config.yaml
num_hidden_layers: 12
hidden_size: 640
num_attention_heads: 5
num_key_value_heads: 5
head_dim: 128
intermediate_size: 1728
vocab_size: 9508
hidden_act: "swiglu"
norm: "rmsnorm"
norm_place: "pre"
norm_eps: 1e-06
positions: "rope"
rope_theta: 10000.0
rope_fraction: 1.0
qk_norm: false
attn_scale: 0.0884
bias: "none"
tie_word_embeddings: false
parallel_block: false
init: "normal"
init_std_qkv: 0.023
init_std_o: 0.00469
init_std_up: 0.023
init_std_down: 0.00285
optimizer: "adamw"
learning_rate: 0.000717
beta1: 0.95
beta2: 0.98
weight_decay: 0.12
lr_head: 0.00276
warmup_steps: 303
schedule: "wsd"
decay_fraction: 0.918
decay_shape: "linear"
final_lr_fraction: 0.0
batch_tokens: [65536, 131072, 262144]
max_seq_len: 1024
doc_mask: true
train_tokens: 1290000000
max_steps: 9725
dataset: "wikipedia_en"
Each number is 128 + 24 x the weight over its row's rms, rounded and kept within 0 to 255. Layers, rows and columns count from 0. Numbers have three digits each. The size before them is the row's rms in percent of the matrix's.

# layer 7 attention query, 640x640, rms 0.0281, rows 381-383, columns 0-159
119:139100175135096169150134139126159100102141078121121130118174127143138138139084150125147184146150120125117091128120133136140080143148179163150129082134118116119112136144156122104115134126104126146091157164120160102115127122111105092151122092112143130140128163120142093128106145185116135106154142121095098108123131132097117140117092135113165081153156110144162149146159133139155126129135131142129120119143132138075141125113162110155102072129134133055092138151094112139123085155142163
121:131142151151136131125085123108120100106123138125129152133083107132092099134132110111150105111104114119140168152161120153133129085100146122145172136092096163122144137121085159130159094128115123129120142140157103105096121164156147155116082152142179148161139158143177107151134143150109131139126093107147147093156122095139157120107143097110114132124114145162136138149086166140097150131129106117129116096157097153120139111136146105116133126165168188159105135157088169139128104134098104
125:120141123134143107152126161124135123170098132143101134125095147138089140154154109190106071121091158098128119149104093102123097189113120151126117117142106101114115092089138127083090171178105106141095157113136149099168102164099136156127101128176120143153155115111158106092153158126108151142147177065121103133179138111122148104189140101116159156131129154158130152158124112114185127121130133126137170127101132098139151190130112133135117140099113152133146138104160128121147093109150155
# layer 7 attention key, 640x640, rms 0.028, rows 381-383, columns 0-159
116:162126112142076122130157105156138090126090100109135107141124130181131135126102157120121140107144121137153115087096117125145105114167130133130141105161159129117120103128172147107117134113099112134157131151121140092105115116121147108155119162166140088138123147105135139138131125148166124126141128112111144172143173169138123158104111141088124153135167110181147172157111122112120119130126078191124169128135108133141179143106178152154117107096162160109148146146095111148143112131115130
119:145142131103169114123127152156141096109088119140149121167127089161198150146102106145169122152156106144125166093136107135094095148087132118108170125112107143127167187093128128176133123148121089150107105140110125096102133099157180139124140159125145086118137120153150133117109150161120143171129112145149125084146094119129156113168130133121142141143077149118147133083107127126151133146163131135112147134125085141139154126143135105125146105148180193137147132109147136164114119149082081
124:146159131154108149143116120172116077159104154179127122139151101146157113123119082161161094129065166108149160126150132147120134142111124150103145118114161118118102128170166140109136131115098112107106129144104149113108108171152146095130168076147158101132121122103136141143154109151117160124111138107107139128150118124112091114176102150132122105117159138113138142127113199128148113154088153106157158110109142124135176163132148118096085110133144162153184112105145164140129107141148150
# layer 7 attention value, 640x640, rms 0.0301, rows 256-296, columns 0-159
098:144115140142137146099099144134157110182136185161124134102112100127126133109167080134115109108090106133122132152105153175190110140176089125110152119102138130149109124106170122123132152134135174159109150130146160129149119119180093149109134150138118092137117160126134134153131105152115137128105103095117118151126126095125150120154145116139152132090137105118121122122115118129153165185145139103120123131140130139082114132118156154115128132088148127125129108112135098160109179130133144
105:145133123094124110115149136141121146099135143092159147158135106128101096141118130092096091123112069124145196146156132194189140135140120111136107161160108159125115117182150142122106113110099164150146109122170137145118136155132116112111138147126136099102167125151114114095123121142130121119092132115067106105086115109135132138159153125140141137120166139130132136141071109107150119125127142137139058132158137124117118119110137124098120127123121146082113099122095132110099084162087149
103:103176126124108106088127151136143059124100151085159104106131090116125166104118143117159090152119079069121150149151110111123114108128120123120108101190139148104144131140134161107102096176161117158120136075109145142167129122097100114109107160153140100096137101132118133113058119167130127118129152132105108112084116109146114109089157142171111127172131118129119161115132124123096136108119151117146078138102134143129136102148120127140109085152114140084144126131148138111119115127124136
099:107105100085121108163124138131145130120164122122141116141119132104122195121137132146122112123163143138127141143137163130104143104107127108138152159120141074109120139137145142141128123166133088103099130095102089133124109151101138149116164134094111149185145128149130128145085119129136100133134110101155144086156126174125122117150152112182118104129132139088135130098140147127124167131136135119127095144117128141149127131128134112099124148140153166098118164160104121139129144104144130
106:145120116152141174108088098138128136096156108092122158093155117120069105100113138113118102178139136138073121082154138133117154107142168127127123127089119125116133104141158131100174098162121096098090103101104132116162111133145127134123102137132102156142124141124159129147140129083112153089087129137100145049167134129128109107125114153153095096124034139147175124136105115148119115130096139105132111104153129164141129135112113081135136122155103136178117159153074151124117163104125128
103:136171149113117139119148127123148175147129131150148126121097128128107106078120082127108075154080112161092143084128135119134132093171142115164128151161104145085128135117180147121207152108138148144132113093168139130105142096116137124120093169137144148134146113146137111124148133137109102126113154129104113136122114163137120130117091162142136129142189162134133125097111156132155144105106096120143136128077106113128150140112140119177137133138103110143120141131087132113117106124119137
101:166151170106142153118093127130110112115114104143112148134128092128105157140132155147150104153108117116088086122092120163146155105125122133074095192141148096144149107158093149112107104117108086146151105159118118151125137121162119146143134130161129114149122162127094173143116128120091145104167094145181117147145120115110171143125159094155116132086134134161149098135126125168097139128134120131147151135189120116123131105139174186132125123085119136088106145163123134149120111120128162
099:133123149160128166114133130147150115132166129102114148152123126144082131114105151159099076129110142146128093106132120116169107152159141103118146118126142121098133103160135111135093083149137167126152121141109130102136122125126146143094105132129137119105131138100116111140091118114107079117126137110148138157118121126165160145136094117134117123148154125138143118124141136112111097108137137118120116123108109110106073132139125086100131142112155196148121147124131105113142108179117207
103:154118132167133109112130147127126160115088123141117116134166136149140122126087117151123106127104160153147131113151113109141128134114093128113109163136091110118129140106110136118185144145140157112062126147148115137094135109107128099135120103172090165111099153158139138096075132135129150144132102151155126172104096098110154163110111165099128134160176108105097100109106152157115125140153123176108105075117138113102160130103167127175146111155165135112119156145130167087089126113120114
105:152091168134142156185153128128138088112125143157114135112109135138127089094152152125137114087156117144114113145115119128110138086146136126111145121115129120147161127126069091124103143152144133136154178100147120140160126083135155139117096106125072115113159141155119143148116120128142120143102116117121103114115147116122124133135156122126073123063130144114138152107110111145106136123103156068098108130097103124128112146112127138119152125146162141103119085109111099173119144080136147
104:095147110110127129127091178141175120149110124132103113158102097105111125114139124122107163161149115138150134112155154123166118159105142059091147156114108136143139143136100114111122153122154083117138117096129095130142099085188144132117088101150133114112085150119093165163151117117132175153125169140083148122133128104131123127063107121138110136121119141165081110126149148152142107156113098147100136167128116107123116138127128162132130121134112129152139082128138099160128116161073130
099:101136129140112074160131080137124124168118196149128144167132124113129137150126108106158176120111157151172116091138101122148096140100112122138124137138120165122110149194090125105114068154147131109134135153144155132145126129126138124079110131125118134161075124124129131168119141105148127133111117210116153131127131131122113103155095145086162126160169078163094135187119139093145131138134123127118136110108112148124103125131136100162142092137125144111119176151115177072123071086142114
101:133146028048138166128090174125112126148125098096125114096130130137137162102133119124097141117134162167150148081122150126142128086109133122134080138144087098139096137121136144163138091116135119104113103125127114129140063136081141109124134157101125124101126118124134122147124100096109127135108113100112169148108126113115112172128104169146094137173125152135139178120149102150132141122107147142143099116149119124163110123093132149088099066108084174118134145157124114141113106087138130
098:133097103124114134141100173128174117108146139114103143143130101133152127138142144116124143137136090179135117115100131143111106137110126123149162088121121121113141104167104145125152116139146175057135150142160123113155131109120131178172113096140137086120147113135140125154116128157117124159122125147120118135161071170124099118130121135135120118125110115133133128144150135105103103131093143125108136177144159113105099131135152111133184136125151108150170103116113197154116127102065181
105:125112129080141112149165174098149125082192129118112123083118142100095083091108134138153126123099139113103111172041112106122126079101129140144130142134110159166144119111104099132150188147116164127144119140142110107129125163174107156149112136125128120088114149121131172128112130172120111135102135114094113119096125169102132118093134106144156122138137119127141145136138162112130121110118133124150107108131148125129160124153117088144142143112147128201104151114152168159105121086154135
103:105135132137133152133103089152101140147091107106144141149127151140121135128114167096097134152074140121107133095117150151126135114084132149148083144159143133152097163093100117088102123148101164126122125113136148162125125135135124157111122124125122084138169139089139116154102123143136130077123112132158144122159118120115128141104132120160096118177141136155137107136071153108127126153171141099125129140170081139131158127143155144129143138127158139141104160123104118129101167124164120
101:115151133129114121122113158130124138131126136160149112109083128133146126197103139143115118104170077138120155146101164126131127184173081131120125130114112161097122144152131146137087159162193070120140108117090128092119134120062134151135117146116105151124125092138169050094138142140132106136131131116097055164097105134141125121154109103139187107094138105151126160111140158138114106120107122140117135121101114096131121120143122150107119118182150106138061100133090105154099123157108094
101:091115118138125135079142118134144111139167157124112097169194142122137118095118102136095133108139146148135133110158103129090124160145056117146191099144096167143125124110183119143151122131138129116133103128173120121152127116112150111150108119122126104141110093118106127156097118125124123192109154157138136114144091156158109168130159115139130123122075116122173128139138151164128134165102142145151073128120143122172160126191144094142090129110110123133150150086163122130124121120130087
100:140093097091139158159110146103122108110122123122132140144117162130138123136134099135136134122113116136088107162137129155135141145121146147138146118115106126121124116144128145141170146093127119145094175114097137122093141166112085162138117101174119154168101106178105153083145123115107137119167123117136071155125144147118149146155155140105117099154155131132118133125149117159112115127155103166151116146129113150155164126112140110121145107126112118150126157118129099160089085116145136
104:149128081149131049130123190158134111116161126133105122128114111128086104129134128189129132118155124157139098152124110139100170140140110131087115169163102169106140118133162161109165104129106134107101125140102130106152076128151102152089146111155176131105114159118155120158142139100116143108188128088091131083137148138115108130144099127133099104090115125164150125103146164123081112176119111181109142151160110094130151121145108117116141092074118105107132133129113142109088153138124108
104:135161120123141141129127161176093152121165136112146141130187131125132176106134122164087135134182139146123110131125097144112161135178123103122150137107115126120131088110107141098148177083128127121110137111149114107135121136058147125132121105153065139143121108121121167138152137132130141196178105102160119116160157131114083108114137132118164136137127102097133141129157146141154146139130074149126129106153092127145109100115129129169098156127100106156117102154168184157137086140153152
101:165140131100135151145152157131116134123146165113132182121150142115097125120132107151124124148128119109165141149121108141141122145126109132140120105129147122120126125124126155106093211137168110131095165117103127147126124122103132083159135098149120113114136098130153112099144131116109148112086105147081173192143144108137134121157120115095132115166129127138147107122146119068154124106125131146126084128125118144157165135103132103135138145121114120113078163115126132107123116084135069
100:165168129116111178116127137104172081148135149145138094091094120124099086141136106151144136152111125142109108112116107121100128111104070116111094154133163144137134130077133143108090097101101155080134153129133136143131122121135114118124144156136127107133120163166129176129115113117145145120091137181152155120133170112112071113145166126077140136054143126118106164140079128067086149128133128082107122134128095151112120094148085105179165155139160151091132139149102120169134159104126131
100:148128197133145112090144092168088157139148100124158121147097153107149151079152124136079109134163096117129141146191132119122118081128131115141148119146146078136095115147105114111099136117143104111098158127137126187152125151125173144160140187178106100130152152158143109150170117168151109160123147114101100122135112068125166115118144146143135120150177123113105116143125120117098135123137121108107127103114110164150109105136146119143119146168133137157125129149140141074135129117119118
104:084136128143147119165150106129113148128156140115097128133107176131139132088131132133162095122145105097136149118158127114163137111120150125124158091120134118129135104093119085120107140124173149110107108111153087118128149111067120155085120152106140121125139112139120186155134122124145133076084101106087138137158136142117163126109127139102142130097173135134106143119148113158143126105101140130137149134083097143111123110137094138139103147104148153125110162121101129117095153157141090
105:118113177129113142120084141120125101121156158131092141052153139132174129129117134111132135114106106084149146088164129158120137123113153101146116164132184160152105121169086148125106108123131094080147155124147102122092120092138136141137112158152114124171131130106083148151147134118148139127135153126103112132120130120116156112082150135115146112125095131114125132118099114106149108165128128100139132112126121120113116113109125158151111132158077135142113154146140135120115085089127179
096:128115127153156119125138108082138162121092137147115084156132148143095086138157090123146127124114145132075138140149156131134136115135115130123160129185131119084197130127178090115090162085104146155100119132081122101114133156114101140129092112130146170101134121136151141152123124112125090094119152103113132112086107148129147123184062157155127113118170134108147092149154137162112129118151155123132132078117151130094128118119135155165113104162140095150151147129160125124137088150155136
103:115137152133108119148137141185077070102088156154129108148136135151133163129116140127149136097163139157138117130188117140111143144129116119076142136154131162162158148164128131140100130117121123143153147114076121085125132153134151138167082103115107084156114129149132135152121138117114133099118126143116114112137115132153120116125145097121096133140130147144200140101146103129125110157126114125108124065113084136148113110125132114131136092148123155152091145099136130157117110139177137
103:123081139108111117111127128125124183125108149126120078132089125126098096127121139160108139154129130125108147168130101060121152144161107127152159131127139078145182099149133150156182123153122126113117137162111160110103139150050133106133132112089152083124167115170155113136161127101123113124119136096154113109182136082144150148132113119177076129109121104146160097124125151126155098094133128105095124143170111134144111139089130152113134119128119123115123100115085141160147142137150144
101:140120142099133127120156132143111138180151119098126113099144146107138098116121136096174116096093158108112167114153151125151128133089131142093144103144109107128082134084150144128157113131140125126168101097098108146153116144156145087153175134124163164144113123153070187149176129146109140127108114102176180119167145108123145115104108142161088121148085145114154140152112113182160133122083154142131114166108104134109105096097109096127098131127156119128126103158163126105098125086081166
103:114079116095129176162166144127121135097105101134139096124157115141168117137128133098117094127090116104134114107136094072127146109090156118128148125121186123104063118173119131143141096122122123104082116158128114117138136100076119125131082119117123171125147112113098091123086108145114086119151126108116145134159130125124131131120080124154113115136149133089126091110155162051129104146149122106110096138108152121148138124144148158082119146151159121156140135170128121095165084098145151
103:178107117088143103160125112112122150140128092144164116143148094134129130100120105163145156123146126171128146139174110132151106148080102167103142070115167137131135157180107143135098051101163155132167115148113174106131107096106144101114134124143142163148158147124163152144122106139165131148116130087154184167146122158149133130160088092146117115115136155146060147133152097119168158148128173107128081111114112123106138189147131066122127136109140138158143119156138106118117152084112130
099:112119129131098144110151126176097179121142087094154078136138085129136137164125124138153140141127094105172146139145113071094144132120128115152131124101104109127121126136115133126103127116103116117122089114123077087165143130112150133141140084169100129104145148154145133146175123128131120109130175122155113116140107080126090137154158158110118136166115140123179110163129094150134123138106130133128110152102123172138133120091136085147107105132126118135145084144155113150137081142132152
104:107117115129142119151150192115132131100142080136115160123131163123172131101121117122160150093125158096129147134049105086152113126080140128116151122107123117150121102179117090122169121124108116089136135137138144147165093172110110138178138143182147085141118127178095107153133119156171131123118145139146160089107143153106153133108133121090129108095157101144137159098114093122112113132158135120130134149120149116167101158111132134157131099100129127147109116144138142128159094124130123
105:153149129129158171135068121097165127139149127131102116130042108142147098104139143109153116161069148125128142153110126131099107126147145142173104139161111111139076112156083133131130106094149136114118093152148106129149114107145126098083150134131119089156126115145175122113136133163140147148105120130072105145113126114152129150108193132129111165139135113152148103137106147092133152131128102143151118142144122127124123122093165117178121098153112135147119137105159162153104130127119158
104:176102121143080112144120131136098103104135121112099175149111116122112111129105098139105145113167167105121137128083116166155109075132121121131093156146122136135114107104127159172128089156130117130123151119177110138138087090175118124147169172162119134137172106096098153156101140145111116083131124107112143138107142194125071148149158114151141096146179114156102099122146146144178123137131126150121133117126105139165105135105115167118119113159067137173159137124131120115108102156151123
098:136129111114156130142147115153147102175131109148146149097108155150060099134127086131172167180141155138142112097157092131133134086152108125093133107097112130144109137064144188145158102141159153152097119159150135185137126119129199099115110065105116147155147165128140165117151145103092131139115115169120163111112105134127174140108129126132123143132082122101140151136124134134098161156132132135132119088117113124172140120137124138128137097121105105103113082135169121119129144145109101
104:110179169088089118091108127130101108097134181105106138136124114132136128145135111115120122135146137133127133123103129154128134138115178156187186123106108116139165141097111113128078121101138113122108093107082104148084105163121106130105091136155160135161063153140127124079149124125131113157115110110124071127141119094144111112125139124144117102126104076132100125118118137104084087103144144141141130121125118100094107122142115058115129124104091125146138127119163170121212111159142132
104:174141099145155140120115119142146090117091115112112172148189149110128163156133129124149147145129088146106106106085088108180066112151090146169155153133125101104166146129106120106101157146106130087118150088136133119084149119126145156120132119106115132107151142121098100128117119099129174144128165119147143157119099069161153118141098128119126119143094125124092196177094127090091126123057153130119116117146112113103108148131109127102125121150131125112146113121130121159166093161106152
101:151140092146087100094118180104131130124124116094133131115085130131155130139104119127173135144093144141141152120169141093183125130121107133098127125133138129157125164104150184155143095140120138158131104072125112112162136140125122153104130116105118150115128109144102144144092140098165152137126133111182089159092147143111149162134103084132085133134156106156113084147104097179102120130102168150151128094153148137122164106117136155117093132121089093147108124145103130127130117085150106
103:126129108128148133164110122087129100099125126106135140116148153136107128156060084106132125109131097149111126136135098139162122118107140165118141094109113135113129120160119119142147106132129123119105121147082167077161137108101143116117141152120125165165167136133103094133105145123150126169101136118182120109148124131118145098090139159144122143089156144083122128140148132093133148148133100111175117117131077125162115167083117160156124139141126129137124127109119131157071174100118132
# layer 7 attention output (transposed), 640x640, rms 0.0273, rows 256-296, columns 0-159
100:097107117153117126125151105094137112143179126159147143147117184118151096110200127141155158126110105089145113102132089117100117174176122077120168097163127138158132140129113147148171151155120150136116113074132096131162104143155093161098083130080154103155144125120095090123148107134133105144124203116122141137129103117134117132127122111128147116090155127102109115086095139132132117114121137077085134106176135157130128084111107145106119143076081119134117150110147099072118122166151176
106:158105114119101119112124114142087123132089153117121122096103155124162107091149141138150078090097135125111136142074112153136118121149127102159129137113168129115145141084174151136106136123135162126137137128106099106147117139125124117170081102084112149151141092123122121119127124125130104109118150120117152120157119092097174098146103160115116133148113121106142134119131114099104095118134142109107082057121096099184137132121140156124155129126128154097142116100121118099092075166128141
102:164136133149114149129132105124123125131093132144096090144157095121146125158130140097184174161126143148130180144126077141156156140114103133112113108119181120127163131146142127050160130144171169135143122090123119136123117142148203122142145127100105146127131123115127109152109145133141091113094106108130158135094130142141109133130145150103171115123146146143119134143151084134118128085102133167125121127110137120178119126102140122146131098131144126121117118183097179147137113184120163
100:132128139086143137116112162131152178129090117127133089128113126134110124109110144143143115143137122143136176156144112103098136125135143168161138116171152077125111154150132114150139110121112126155099081156141116118118095162125116124148097147121121098172112138102128173112089130135142122158119143130121118128128125136097129151151119125132117094176118164108119146154146167137121170087107083119149133086140117135108143119123121101127112141090109139098102104129143137108167131113109154
107:117128128143145147149122134135122121118133093108136160136107141133122162091108138142132138112141123097162156138083146127112112190123129130149120137133107122124159143120116117122122135143085099128099123134138134150143158082108145134116140168080178083132112123110132150160109157111147077150140123075130091149160132111090176113151152123112096108152115132143175171134111103121134098134172139142105110131141117093146117121155090140120152147117110161129098152093145132127120127122126150
104:126117115123139121145134113110145161094119125109136130146144103114128130151126114137144110125131121111146161149115118086128131096130130111124125149117112152097131084153152087136151128126168154131093122105125174111155129192138124141121198194158117150158115130106125113076126120173122110163143093127154137120130162108131116142119107109090090154133104133105116134152131112133134111115105098181115151126094109131128130096087092139134114086090066117103157099131153173153134132140077149
102:150146132079115123148111132162096095115173102150133091159158075090160103108150118116104099121132136130128148122149111136113173127181138140077135092175130157146130147114108102105146176135146131130115100138153097139128102132112144153108095148102133137164127135111151153175151125145117109062208151109113123138109130128109113155151149146134168107088125139119130171134103126169151144147129141133124142104157119158142101135148107129106178129134117160118080172082122167139130109117104148
101:121108112159142155103101104137140148163144156131160082111158171177155129108108165123143139133100127155110123141161155110151128122161120108155124153129123104089116126137150116114151124105193118127110144150136147144085150139124050107103139130131152135120188130081159093091106150121137129122158115130143145098128161110140115128141103074131144111113126103128159150129137107148093120163165148083104130157137104103122130113130078069073095119112123139120131099123157142130113168128131117
104:076119125097103146103077159069134135149180116121115136123116109119090107135149136152098142153113081147121097111106113134118164123111139144133129113150121135133127149149120120113130139112152190106138103119175136129109092132101143111165119095146079127139085121157140099151108118099091125141109099113163141166144099125118146138175129112163141135124151094089152139176129102141134174125122120155097069116167151086125162156124120124143157113177174092143119124112170104157178117112164081
104:163102150093122135159142139135142128110133120185116142152138145125137103149168136148150121121136139130092152080112109109151147150142139139152127112115176145151123101160142173181147169137146147103162114125118127094097093139136110129129129136146114164124130154118139105148130114067153134151132158131119103151090142100105116148085133115175136117105128150146096125162131113112129165091123140179146153117113178123153160124103149088140118108147123098134125151164130159086104134150135150
106:165112135151138136165142136135116100087137121118126113156192151078137178150099127113131138143121164143126125115140110107104103083127129104123150120111118135119137089125178091157132105145129141098124111132095120099117107105107068119142120140138143122149145133169125131119165095118184156091109153131120141130120167098126066099074136142065130129119100110110121099084148095116141113119129115144165095082138161129111147125100084116186127118138068102089092169111139138143094128093135094
098:067133164112094159104147111106102140142140139147126139106147151156065149120101137133152131114116134119134127115153153103145152120149139113103122124161127152110119153162134118140120160097164138137119115185123133115167124116076113104116151135166147108112127144118135157184078154094092134111139097135105107089126142103128149137159118099152169143132150146067119135127090143138120112164133143137146135035131154136131113117168154115129108095120164112131120127135111145119084120113170097
100:139101116126137162078104114146134111089177126089149136112179128159143119106142171089121138164099132162099165144117140115114126095135182114143132121176132118110102128112117138123134126133147133129144127137132139123141105128125153138174140148142130121152104116131146120146058140147114111097136153093144119095154178098136102176111132097077104109149120177136137144180118139111120127132130101130194125125172090115132089117102128125100122112111118113121125135135125107159140098126129099
100:089147114120132149132133118097160150125095101111189098149097131129113193116097131127122133126119167100076150098125135122131109098147128109126108111150148150137127172115145113148139134155085116093138121155118155103141076156147103120139146118072096101120127134121102150103136153084120194107112145120128167140144060138170113142154135125088123116134112130120123118157101112154149115150154141112120149137158157101125168102090119103129112145152170142116124154088147143125120120113149128
105:143103146093165133143141100101177093130147130109126106131118138115113108137153179137075135141096113123121129173147113148176134128064145092138161137114171114127138090102147143154125109142123111155139148124100122089164122151117107101157101130099116123115098148126084134162140129137151123116133144147157129128070060175110130120119107121146146159127117121118189108124102117114122133115134140137156134134121141127099149125121101113098140148106088104142118155110114171119107125175170123
104:113095152093120127110138154154147117133152138164154133180104143113151114119171139139129145122063108133125143142144176144140125168172128084120146096155111108136124083158113141168146174103122129148145113110162119137100146137143124127134112125143158116136106141118122110104127120166127116136098157140141083114135135112115198116132180097116132080138132154130083160121121134116117098146187083154124087099124109108122105175158153136099140142150141096127129120129145134135108127085089137
102:142113106100160126146105136129122129133115165124087103106133148081133144107106153111167140097092146101089097102142141105132132158174134102106116122135143144111155106166124132104124117138124142131096105130120114126143131094084144140111124096159076120129157135136116144169112138173138115191127081104069092102125139129133108151135131098119059112156118091099139120127141129121104074130130143150129114112137115155110165138127147181188089128133148170150147119101134137102065167144149126
104:125119166132165114120152118129135147165089137096141131107134155127141161115142097145135118100122121151146134107107120189130108103119132153162102132173126102133115138116149121166149113094111122137191125108113166137131149093159137134129148152104151150146142100136104156097113116116150151092131137137129099111135147108137121093165120145122072182147172121155147132103142159115108145086148156120146156138119081187088107100049152143111093156126091070111127118160127137116155104114108126
101:104160145080121104107111130099126115126126169138126147146135132100155128101149095108096121148151146141141106123119121134103127103152142160129115107114127103127110108108176123116107094086124136138130130156179172132171168064185114147140142152118164109095133106135109118126146123124108096117090109111115135109135166140125127182136135129105150142125119151147127094106122145096118145117122154158127144152113147137142156122119129144137145115144163108152129157113166130171120117112121102
104:167116124090131114114139105106097145109150123100153093152114104161102111119095126103141131130146134108120135149126120121133075093141141119149158109107137141128139111135144114169154126104087122136131140114136124133123133169116146142131157166112181102137099100110114132163120137130099134120107088113167119112158047127126143129118101095106137145145148124139088127081120107086127172122170137171131133123153107160077184063182095141142165093151123125103123132119118138131114159117189107
105:123124135129103153140154087146145102168127117147128138074149123177144132110112131130163168111107151148146074137130090167118165058095113126106108134102176138136114172118130129099112062125114116131176153157143153178135120152137129111144196139142162102123112138124151160070175117128121134087116132145146110100133136131118127151133097154120144154114116099150103125113154165179155154107092136102156176138110096114152120138120096132114142119155099127140148157116125137136099136122129122
101:117150084153136100102079145137123108080136146151067121117120089093131134133130133111103127150135142108104121141080125146147157161100092102180157189071118110163137097113092139103113059172169179109109147071130125146160141141111103178133157149101147124099171116123142115181137093117145157116075107107124157122129096148120186164101146150147162119146082151142131128168142112126106111111117141153121105104080147142126123177134091131118140143082148148129158134123130154162135162137165127
102:126161105133112092132109123130161123127161118116120126182114148094141117122114107103181123129140159140154138107126117077154167204153124131125125107105165121125139119153127151140138129113109114181175118142104141131164135111122138182135123115123116141145100111160114103084095152133132144054103141120139110128141093119131188089111069141142094111126118140122085136162118093129069134149154107144143160088144165134158115097128111119115117084092127128111144161082128137117144140138132149
100:109123084117138145171138131140150147135095104128118134110088138105109118129106139132077131109119120101133110104106123157128182144129109144135107129182153154144100121148115144117109107136131104155085135112099121145109132097075140123160125141137108130133067109137135097141119173156090119114092096089091105131116135114118128113148153093103128108131110137136102101114176134155141161187156137104158122111134111112156107189104158113096099171074078124113129110140108080111134158178112103
103:110133141135169141166135143096186161088114159117092134116136139153160163116144125128128129116174112133108116140124137134105170134164166117125112124117127114116122112166149094148166111106143104106137152113102163157111116163156118101144144130156168133114124134108154151136139113126124146114151164152098142143147117132087083101119120079153146127158112117115101154130095100152133166120082106087075119151154136161133127096124131150138104110088163084136111086136179101149126154125118147
102:159163101128127149157132152153120117112123133130154144127124114118112168105135162114104139150126144138119143093156143096161124103167157112127147087080127134149095151148149129140104123135164102144093155147110128122150108136142136157115108147124135121149112151106122119132139137098104118159098171134120120131130125146111149134091155146120124132129114093119110102147118154134193089131108148130156099134143106125099109070193114131097115139106129143099141131136111118158087160141066165
098:132149085113170167121100077070094118123161106143096111130151139128114142089150128134158099047126108139112152114150143148129159109144114132128123126156109145119154130112125136161134108122196147110153097141104166125154087106165160147147142161114155121147139123138144133163166149136092104138124110113128105137132157150115108128145128131164125109101133133153130143092132123128119166132134172172157074168112168123140130106126138159100119087157147120126083135148111106108140111135096130
104:134146155131152135148118128112112141146139105158127088120131134152094129124088094134157105122149129122109123132128125158086104142151152135137145111121165162132108125114122139180093187096087162105097128161139121126118138131123117145152132112146124092122128143112082175177128108118090124134085124117111112109136151130144062120144105154114156127112109120136140125119131137135151153160103119128132135094136129096132142093148136139177099138120162111127112140117080121134122100044102152
104:165076163077127127118156152094103118148122141141115064117122119173131109132099102151064148182154168151153116165121095158180143132106133132126124157109135087090151098153156158149163121150127095128128119131156080115138091081106104168140132118113143099125123116126106121129142129133090128140152179143064108107119175082141110136121128121102148101131126142150143140177109144120108164152129135092139130126138128146137113123114146156136158094114121136109121104167123138122123116134110125
102:119114071105149113119112124124152152107104137106158124116112124121158129132124095125145105100151133112157118142170092095114104075137118145143131145119119111104068151132157111143148134137116164140149104126101139100132075142137146113119120134122154098175078092081177161105081141118108087101125130148095152115106198135096128083130136145166084104156140146111118131122131159081103101147096138135177142123129152123146154123087097136060092106116133116109154097099175128117117117106088118
103:104108095132089149124118126137178157146130116105127103086124122136112114139100143097114154143151131128115164116119105105101129091120135108118106127137151153090119056160092144118115106137117120107110160173127152159118164125156134138125145123158173102108172131096052136143101138169136130128159172173123117125101101153146090169082170128137162116090131096088154149150144177139127116122125126119157152151130094075106169125127156128175146134139157065138110118129128175111135105140131092
104:163125130138131146148101078115102114141087114086167104151157128165127124144127124123111124065074123109136151140096090132134131086113118118138131144169092089117184146152100142133110178121168127146146127169146149092174142089125141133104111114108102149112117145130122140135106158120121151146130112164108097112146109152133106138128164126102112140114150102122118160141129132054143138156134116090169143148122126102116120086119154077100102151159136132109125129144105151143149136106146125
100:141177144140143165136170154149129135177083137126126099081130135153136127124189120146122114130110125127132119139107094095127141078103110139106150155132092121151128162147133101121144120121145140137126146086164141115092122138141132097141157110113117107107091128121107163121150120150117117102127181145135113109158157135143099133161120208155146129127128161143159156115139118166135125115090151135185182159110153099126143112065148191115137126116098130114119103170082098147177101138115124
104:129162122107124132113187159130127108118160135102111130154113141110131155058187156109088120101133165116120142151148168151148103137111143119098126107134102132130104144141149131125134100122162116141115103069103176154135145141142132120156135150112102137130138139135136133165112126100102138156109177082115093111122140107151111080121127160112169099105094142144124085139095107082159151122140126132147137116116146137133110131141162089128118096129122129106084130105126111140134142097116100
103:113123129082119146148104123118106100139171105127187124107176100087144106134084125125158116141102144103093158134135112130169125133115138092110148110136146111136127145100092171130163132160114127148115114104144133122104120145126160120161159161087113179158105125152081101124131138174144099123129105150132131094143118144081112139155136079127102111099153125181125133129105128136127086134127081150150164155100128109162137140163146102109144139096129109131133090111174133114098123110117154
105:158140127133112150165108129102157123164107125132162150101213135128117114113096124121105152158089099113160137173144150141108118143148116123161166128134110131162183121135126108155130123107162099154084111113168121106072124133120110090133182136152147115123095097130103154107102103129127090163132127095149098107104082143074110131113130119128147182123154124105163135123146151131137114109152126060109106122155148165102120123129133150162144190162162096117147149076128123145143144087120090
099:085136148171148083138107123114151118127106097124135171110104128098125146113120135120120130135157060099140154119102137107117130188077100148125106110126140117126090118134106116087121108134152150151128131140090069118077143089137105128123151133123117146092146110118141122117117128119155128139148155118146135093138115151136127139113149131117084101102136141131067152100102151136127145107135073122131123132162083118110118134148109143164127127127105167143116128125129144132161102137165148
104:118139144113113099113119121128151141089168151111110089124149123141115117137127177135139148134097097110112118100104151124135154146152153172148144154116131130145110134129136140128100107139102114126123149121149095132156135121093115127135123142149126138135150126102185144125183155132114159164150130145088107097116106154126191138147115154147130170141079098129161126131137078096097142178146107145143142136167143175136167094160116141150135115100118120118127128129108126130071109133084109
105:127156163126162128111122181121149126138133136144108107133147101151120132138107122129134119121125125133147095139159138100157141109146133153141119117157131167133162101147126159163115116095109122107165101129138074100127132096119123139132102138152087098161088123136139169144135130120138154108156170181117157139111143105168138100091123139162122080124128155154138141098124139114074101164097148109141169107101144167153139168084127139159110089142122121184123134186166161140136104106146117
102:102115155125080142144106091136088123143144141134120119151127106134112137147140120147076144134161124131128148128124100119112156117115125124120169131143115123142145117127121169151128131137143108131187105121125122136128127030152149091127104094159093126128141159111143101133114130116093113102164174119114182147103095102103071119133112145115095138116136107147144137141074170084131132106084125151120156137114113153136123096129142149166097124143132080144117159098132133100147154072104109
103:114120093142060167164146096138093092151122123112125153132103120138084102093125095131110076134124134134160110147094106114163151151132089124104153087131169083095153154115137168151137161112127120134148103177124099117160100147140200149143134154119108171114133150093171168143085140088080105148145099100127110099134116148092070159089133141098136143117120101112104114133089157133139150112073140082154121128112109104119130075113117110138089097099150151113115126092149121089140129162154164